Weights of a small transformer language model.
Size: width 256, 2 heads of 128, 13.8M parameters.
Architecture: RMSNorm before each block, rotary positions, no biases in attention or MLP.
Training: a variant of SOAP for these matrices, 901M tokens, 7774 steps.
Each number is 200 + 30 x the weight over its row's rms, rounded and kept within 0 to 999. Layers, rows and columns count from 0. The size before them is the row's rms in percent of the matrix's.

# layer 9 MLP gate, 704x256, rms 0.149, rows 327-343, columns 0-63
102,188,189,169,238,192,178,204,223,204,197,150,136,199,234,185,195,258,214,192,175,194,173,231,200,143,187,195,134,161,209,230,194,203,191,205,212,205,182,196,188,152,209,223,221,233,213,168,198,211,154,195,174,221,211,162,196,164,230,201,174,261,202,217,193
101,245,189,206,159,219,200,173,226,157,212,227,169,196,196,159,269,187,206,200,175,231,193,239,183,204,181,180,177,173,251,188,211,235,200,128,251,208,221,196,177,190,183,145,159,175,155,199,195,182,159,173,154,146,169,213,203,247,223,229,202,204,249,205,169
100,220,189,212,188,172,152,227,202,143,281,221,220,271,260,166,162,147,267,215,200,192,237,220,193,194,170,245,194,229,213,249,214,159,233,165,192,241,182,173,164,189,190,161,180,194,156,199,240,190,217,247,198,203,203,207,249,190,145,219,209,197,247,169,238
099,202,215,229,189,158,215,227,186,184,182,246,164,225,208,234,168,216,225,188,182,199,162,169,180,218,151,144,154,239,158,187,190,217,210,207,210,225,167,208,182,203,202,220,239,188,198,214,259,230,219,189,204,205,204,188,172,228,198,259,252,185,236,198,250
106,214,197,208,221,175,219,234,217,196,267,168,212,225,211,231,221,211,187,179,200,206,179,221,222,197,159,163,170,145,215,163,231,178,184,169,174,190,174,227,188,225,202,187,188,211,157,161,166,194,180,183,174,190,197,158,158,170,175,242,195,199,213,148,224
092,199,181,209,154,193,158,207,185,285,210,192,198,222,189,192,195,190,188,117,180,213,196,270,244,224,222,188,152,226,270,246,147,208,244,159,194,216,209,189,178,222,211,188,180,194,199,206,211,212,203,247,232,215,222,146,182,223,178,191,85,232,234,185,182
103,244,174,239,182,164,194,205,201,213,233,175,193,213,186,268,186,188,183,206,219,183,230,228,205,202,188,182,204,158,173,251,195,276,193,198,166,216,178,151,172,199,204,179,205,210,137,228,181,220,199,223,224,179,162,158,162,200,229,205,156,207,141,189,123
101,171,202,167,164,274,189,175,222,220,277,201,215,195,196,215,232,199,208,150,242,228,184,237,208,218,148,189,220,166,202,168,198,232,230,159,188,228,174,162,203,180,140,183,155,184,216,219,186,168,164,203,185,163,198,209,218,256,198,214,199,207,225,237,156
101,197,185,236,192,154,165,217,173,176,190,212,182,178,238,204,259,230,178,180,193,223,236,236,169,184,215,229,180,256,185,174,190,205,251,199,237,189,230,235,199,203,170,157,181,242,177,203,205,205,207,200,121,168,158,206,222,190,200,189,191,183,142,160,219
100,159,181,180,188,139,225,188,181,159,156,179,181,135,249,191,166,208,170,203,170,145,232,224,202,191,198,267,162,189,156,263,248,176,195,203,239,209,157,136,200,206,176,186,201,253,179,197,235,231,192,201,229,168,165,174,197,220,199,167,212,180,177,164,218
102,218,247,253,165,201,216,124,211,186,273,154,222,162,146,207,234,201,152,187,206,204,193,207,271,174,196,211,202,201,230,224,164,218,206,194,152,199,216,196,226,180,160,211,172,203,166,192,191,180,162,187,194,152,233,135,186,240,183,214,153,240,235,203,176
095,217,211,207,163,195,183,181,213,222,220,199,167,210,180,265,200,161,240,179,235,131,156,199,182,206,165,233,174,188,172,168,180,131,171,223,156,145,225,176,198,183,179,202,222,194,179,179,172,168,187,191,151,132,180,230,256,252,246,182,208,215,208,164,253
101,169,207,242,171,206,193,228,180,203,200,190,211,220,172,197,153,241,213,197,220,212,227,247,185,195,244,170,140,205,226,183,194,176,143,275,179,216,232,247,216,164,244,203,244,205,189,219,222,206,266,170,194,213,188,218,210,188,227,211,199,179,208,203,193
107,140,204,265,153,211,243,178,189,204,196,218,200,203,206,236,186,212,207,219,237,240,217,186,166,211,196,156,215,222,164,177,211,216,207,165,197,181,199,171,248,195,188,218,262,187,246,241,169,229,243,240,202,228,159,185,211,171,165,201,191,205,194,220,203
102,217,245,212,164,222,163,171,148,167,197,171,244,157,200,222,178,228,240,211,152,270,231,214,129,189,211,181,178,160,190,221,211,251,170,222,182,183,175,186,194,219,218,191,181,235,223,208,187,169,218,266,227,205,220,206,199,207,140,220,169,203,180,224,209
094,180,169,236,206,269,193,206,190,200,151,162,267,194,146,196,230,217,183,186,234,199,202,240,169,179,210,189,218,212,194,216,209,231,182,163,177,224,183,165,198,221,119,187,207,205,176,150,218,204,190,189,169,169,212,266,149,130,259,184,211,166,264,232,214
098,196,192,143,171,203,248,241,226,202,190,213,188,148,182,214,229,198,198,151,220,195,152,202,189,198,245,264,205,199,250,206,220,213,229,196,169,194,162,213,193,256,207,136,199,210,184,270,212,214,234,211,212,176,152,226,214,182,147,202,230,199,169,184,208
# layer 9 MLP up, 704x256, rms 0.159, rows 327-343, columns 0-63
100,206,226,182,239,218,163,194,229,164,234,206,225,157,212,193,130,239,181,202,183,206,238,181,234,180,216,188,211,156,221,175,175,167,203,216,228,200,232,246,190,195,196,237,192,208,216,207,190,169,250,157,196,175,197,212,254,196,238,176,219,253,150,224,167
103,163,224,197,227,227,191,184,181,197,220,208,214,199,209,149,225,217,171,251,144,155,255,205,216,201,244,192,214,155,198,213,195,188,225,224,178,221,167,200,224,213,198,177,137,174,215,195,240,217,159,190,177,167,180,233,209,169,190,170,177,205,224,198,197
104,178,161,257,224,235,195,199,222,210,152,175,202,148,236,177,172,175,216,171,245,206,151,171,189,203,229,175,168,186,287,150,175,213,196,192,197,263,159,192,242,199,220,185,241,180,210,178,290,224,161,226,170,261,194,216,205,219,157,178,182,245,152,209,194
105,237,177,190,216,226,204,128,217,210,199,220,220,195,155,228,221,194,165,175,187,207,165,157,187,202,190,173,228,171,190,215,167,171,184,200,171,210,234,216,211,197,237,210,185,204,259,187,217,173,233,249,234,252,224,150,274,197,220,185,199,235,171,187,138
107,240,166,237,199,184,167,216,190,225,193,203,150,186,243,234,167,223,209,198,237,214,193,246,200,146,162,184,228,161,235,252,202,208,175,160,189,170,155,178,215,201,253,177,207,183,236,185,185,171,238,211,234,219,222,143,211,207,212,195,260,194,190,220,202
092,176,171,217,218,208,202,199,201,204,237,225,213,226,195,216,245,180,209,226,167,208,172,240,217,193,183,218,219,152,229,228,182,194,222,205,183,210,184,205,185,150,219,140,191,188,148,184,206,182,126,98,155,177,131,208,192,183,226,162,234,199,194,166,174
100,250,254,200,166,190,202,186,220,228,193,197,202,213,219,222,204,211,196,207,229,225,261,243,129,186,196,150,202,172,216,184,158,233,125,171,157,209,189,171,217,171,180,197,195,247,245,200,214,200,242,197,171,186,227,181,174,153,183,225,198,222,227,181,199
092,215,196,203,200,162,192,153,179,159,171,217,201,208,190,189,206,164,218,228,205,184,179,261,181,163,192,221,188,150,227,201,179,205,206,205,135,172,175,237,177,208,187,188,183,153,223,150,144,272,232,247,171,225,205,167,240,246,187,233,192,191,182,233,208
107,165,169,239,236,232,222,201,155,212,193,163,201,148,184,171,205,173,172,197,225,176,181,188,194,229,179,224,224,148,202,204,180,209,207,219,200,185,196,175,208,198,194,233,183,203,208,251,190,233,284,228,282,234,193,179,199,236,215,198,249,183,173,182,196
094,170,253,204,186,202,193,232,214,192,241,199,182,206,196,183,296,192,146,194,170,129,205,160,159,195,216,224,162,156,172,218,232,211,193,195,138,142,186,195,189,159,176,224,190,159,154,179,193,243,230,273,177,184,222,206,236,179,188,250,221,209,262,197,174
104,197,206,217,210,190,201,216,219,196,230,211,197,185,247,252,202,218,221,239,249,248,232,190,166,263,221,158,209,261,175,177,185,170,205,187,212,234,172,218,194,240,218,214,208,207,219,194,220,159,196,180,227,211,167,195,158,161,178,206,149,162,229,206,178
101,206,207,190,189,166,220,174,192,147,203,271,228,205,185,198,235,243,152,208,195,213,251,278,226,221,125,188,235,168,196,196,222,261,215,246,181,214,119,208,243,238,195,194,193,231,180,188,161,164,211,234,230,190,202,172,177,221,181,200,211,242,164,211,169
096,224,194,167,210,214,221,182,202,205,202,239,219,193,237,170,229,116,266,275,193,207,182,188,218,214,186,228,199,187,181,198,183,182,235,139,198,253,178,190,186,192,189,224,247,213,202,160,203,130,206,244,171,188,239,170,211,239,210,209,203,169,211,216,167
095,221,141,207,253,173,151,184,196,189,181,177,166,123,216,198,188,215,171,168,227,200,185,165,213,156,180,179,184,204,205,235,199,158,164,196,228,265,224,194,145,226,212,199,209,228,188,241,255,219,276,154,209,275,146,140,199,200,207,197,202,192,163,208,189
091,212,184,186,148,164,255,268,172,139,206,220,165,194,167,237,219,180,241,190,239,252,208,200,143,222,215,200,250,200,223,223,211,202,214,210,198,173,172,162,218,186,193,217,172,221,228,199,179,211,206,134,229,158,152,265,218,207,199,199,237,184,184,214,221
089,194,179,192,170,194,173,184,211,254,192,223,188,220,221,228,200,188,200,237,215,244,167,195,234,221,210,154,199,231,170,206,222,201,230,189,212,190,207,248,214,170,252,171,198,244,163,233,175,188,203,216,249,192,254,194,206,167,177,228,203,146,174,194,202
092,151,150,188,236,182,223,205,200,211,196,190,158,221,247,178,221,218,173,156,210,253,229,187,180,265,176,201,246,196,182,188,204,252,223,168,144,201,204,155,191,218,191,131,195,235,171,140,236,193,213,197,212,182,180,228,192,213,189,157,228,204,190,169,196
# layer 9 MLP down (transposed), 704x256, rms 0.155, rows 327-343, columns 0-63
103,227,194,205,244,198,217,187,171,224,229,179,222,152,211,189,188,164,249,224,213,194,195,150,235,194,248,176,197,183,190,200,168,158,170,173,212,174,241,207,188,158,174,208,185,212,205,173,191,199,194,246,190,246,209,248,190,188,163,180,218,185,190,165,248
100,192,290,219,212,172,162,187,237,204,167,200,216,155,208,175,177,192,240,218,214,223,178,225,185,191,188,169,211,225,187,207,222,210,202,164,234,160,154,169,187,202,152,227,201,252,267,218,190,185,228,186,244,239,189,179,153,177,199,224,228,188,193,148,182
101,230,235,240,132,192,242,259,238,164,182,223,193,191,279,197,243,189,246,192,249,221,239,215,192,208,178,232,218,177,224,150,192,205,208,159,170,222,217,231,128,193,238,214,192,158,206,192,169,244,204,186,231,259,198,220,224,245,153,136,208,234,210,219,140
098,247,198,217,222,248,195,194,150,141,212,231,231,189,167,233,195,175,187,142,183,158,214,174,181,222,228,224,192,229,179,194,158,178,195,186,254,177,124,207,214,163,172,235,219,185,167,193,182,144,161,225,173,199,171,218,253,186,172,254,174,243,194,211,175
102,259,237,162,199,232,199,149,205,163,177,218,145,176,185,221,134,157,224,216,154,218,184,248,195,207,219,249,168,191,185,182,233,208,195,206,266,198,265,156,223,243,212,187,183,190,159,162,187,192,176,143,223,184,202,209,172,212,166,220,186,205,202,218,260
091,223,201,180,174,159,223,205,137,223,216,207,185,170,175,229,207,211,225,210,193,213,211,183,218,190,247,216,163,239,194,159,197,186,215,197,220,186,184,221,229,244,194,255,268,204,243,196,222,192,211,200,208,234,179,237,278,189,202,224,185,195,192,289,222
097,132,192,188,229,212,205,232,248,177,170,236,257,164,185,237,231,235,204,152,272,205,208,177,253,212,186,225,151,157,198,236,228,204,207,212,233,190,219,196,202,249,213,170,133,194,171,186,202,253,202,234,287,209,240,219,212,225,184,180,148,191,178,208,170
095,189,199,213,161,202,189,186,233,214,186,153,252,203,130,181,187,134,224,214,187,204,259,233,191,157,244,189,234,194,182,216,284,184,166,242,187,248,218,195,219,230,148,147,151,192,211,183,193,241,209,223,181,224,195,218,210,207,232,194,196,255,147,196,219
107,202,215,232,220,237,190,176,176,174,193,223,215,133,159,241,168,239,153,225,195,187,195,185,190,202,266,179,153,223,213,207,207,220,171,173,193,229,173,179,163,226,237,195,204,226,233,153,162,215,236,191,202,175,227,205,209,145,186,196,254,198,204,195,142
099,166,181,245,223,220,229,162,256,190,173,258,193,166,181,179,226,151,170,198,194,178,171,187,216,162,171,215,233,208,173,203,209,174,121,231,223,139,180,228,247,168,156,209,241,216,211,215,215,215,200,240,251,189,181,220,274,213,176,203,191,183,152,230,254
102,232,162,238,216,198,210,224,265,192,208,136,197,203,236,271,180,228,218,175,185,147,153,179,167,171,172,229,241,165,157,232,201,214,164,211,211,195,185,88,226,204,208,199,190,190,213,165,203,220,178,215,204,192,140,204,155,192,193,195,222,117,158,179,204
098,212,183,231,210,211,239,242,208,202,166,189,229,214,202,157,149,201,202,140,201,164,158,201,247,190,231,165,234,250,154,203,225,241,214,150,157,218,185,239,174,205,168,196,188,160,128,185,200,220,180,219,239,148,168,224,232,208,202,205,272,165,216,158,209
099,245,234,192,176,191,165,257,206,144,250,191,207,249,214,236,260,161,196,206,153,186,224,204,167,194,236,142,227,190,244,222,156,280,248,168,224,162,229,178,194,226,224,182,196,198,187,207,196,212,223,241,169,210,208,214,171,261,180,163,180,191,195,205,205
102,136,261,94,221,178,200,235,199,170,259,200,185,224,225,192,161,166,175,221,215,190,197,152,212,255,200,234,191,208,213,205,230,180,224,216,221,199,234,243,139,166,165,173,159,186,208,199,155,200,236,216,207,203,189,209,176,194,231,157,180,213,174,193,181
096,180,202,111,245,190,186,172,198,217,203,248,152,220,255,188,200,187,231,190,138,203,164,177,201,178,190,212,211,217,260,172,206,187,168,150,184,177,170,207,188,224,186,213,183,226,207,237,186,217,162,208,203,220,223,163,229,183,203,229,219,219,181,199,208
102,234,208,200,194,181,162,186,228,194,188,177,218,183,166,202,183,212,212,160,156,187,153,181,179,159,160,216,160,202,211,208,240,181,171,223,224,215,220,227,135,241,184,183,189,192,188,171,190,194,229,145,234,172,166,195,178,197,220,208,257,192,235,191,211
096,201,164,189,226,150,203,243,161,219,222,252,172,229,258,196,182,154,179,131,168,183,200,166,174,222,169,209,188,190,219,154,227,248,212,213,175,229,248,234,210,153,183,210,190,232,172,223,190,162,160,210,168,191,200,224,224,206,150,185,156,155,183,169,191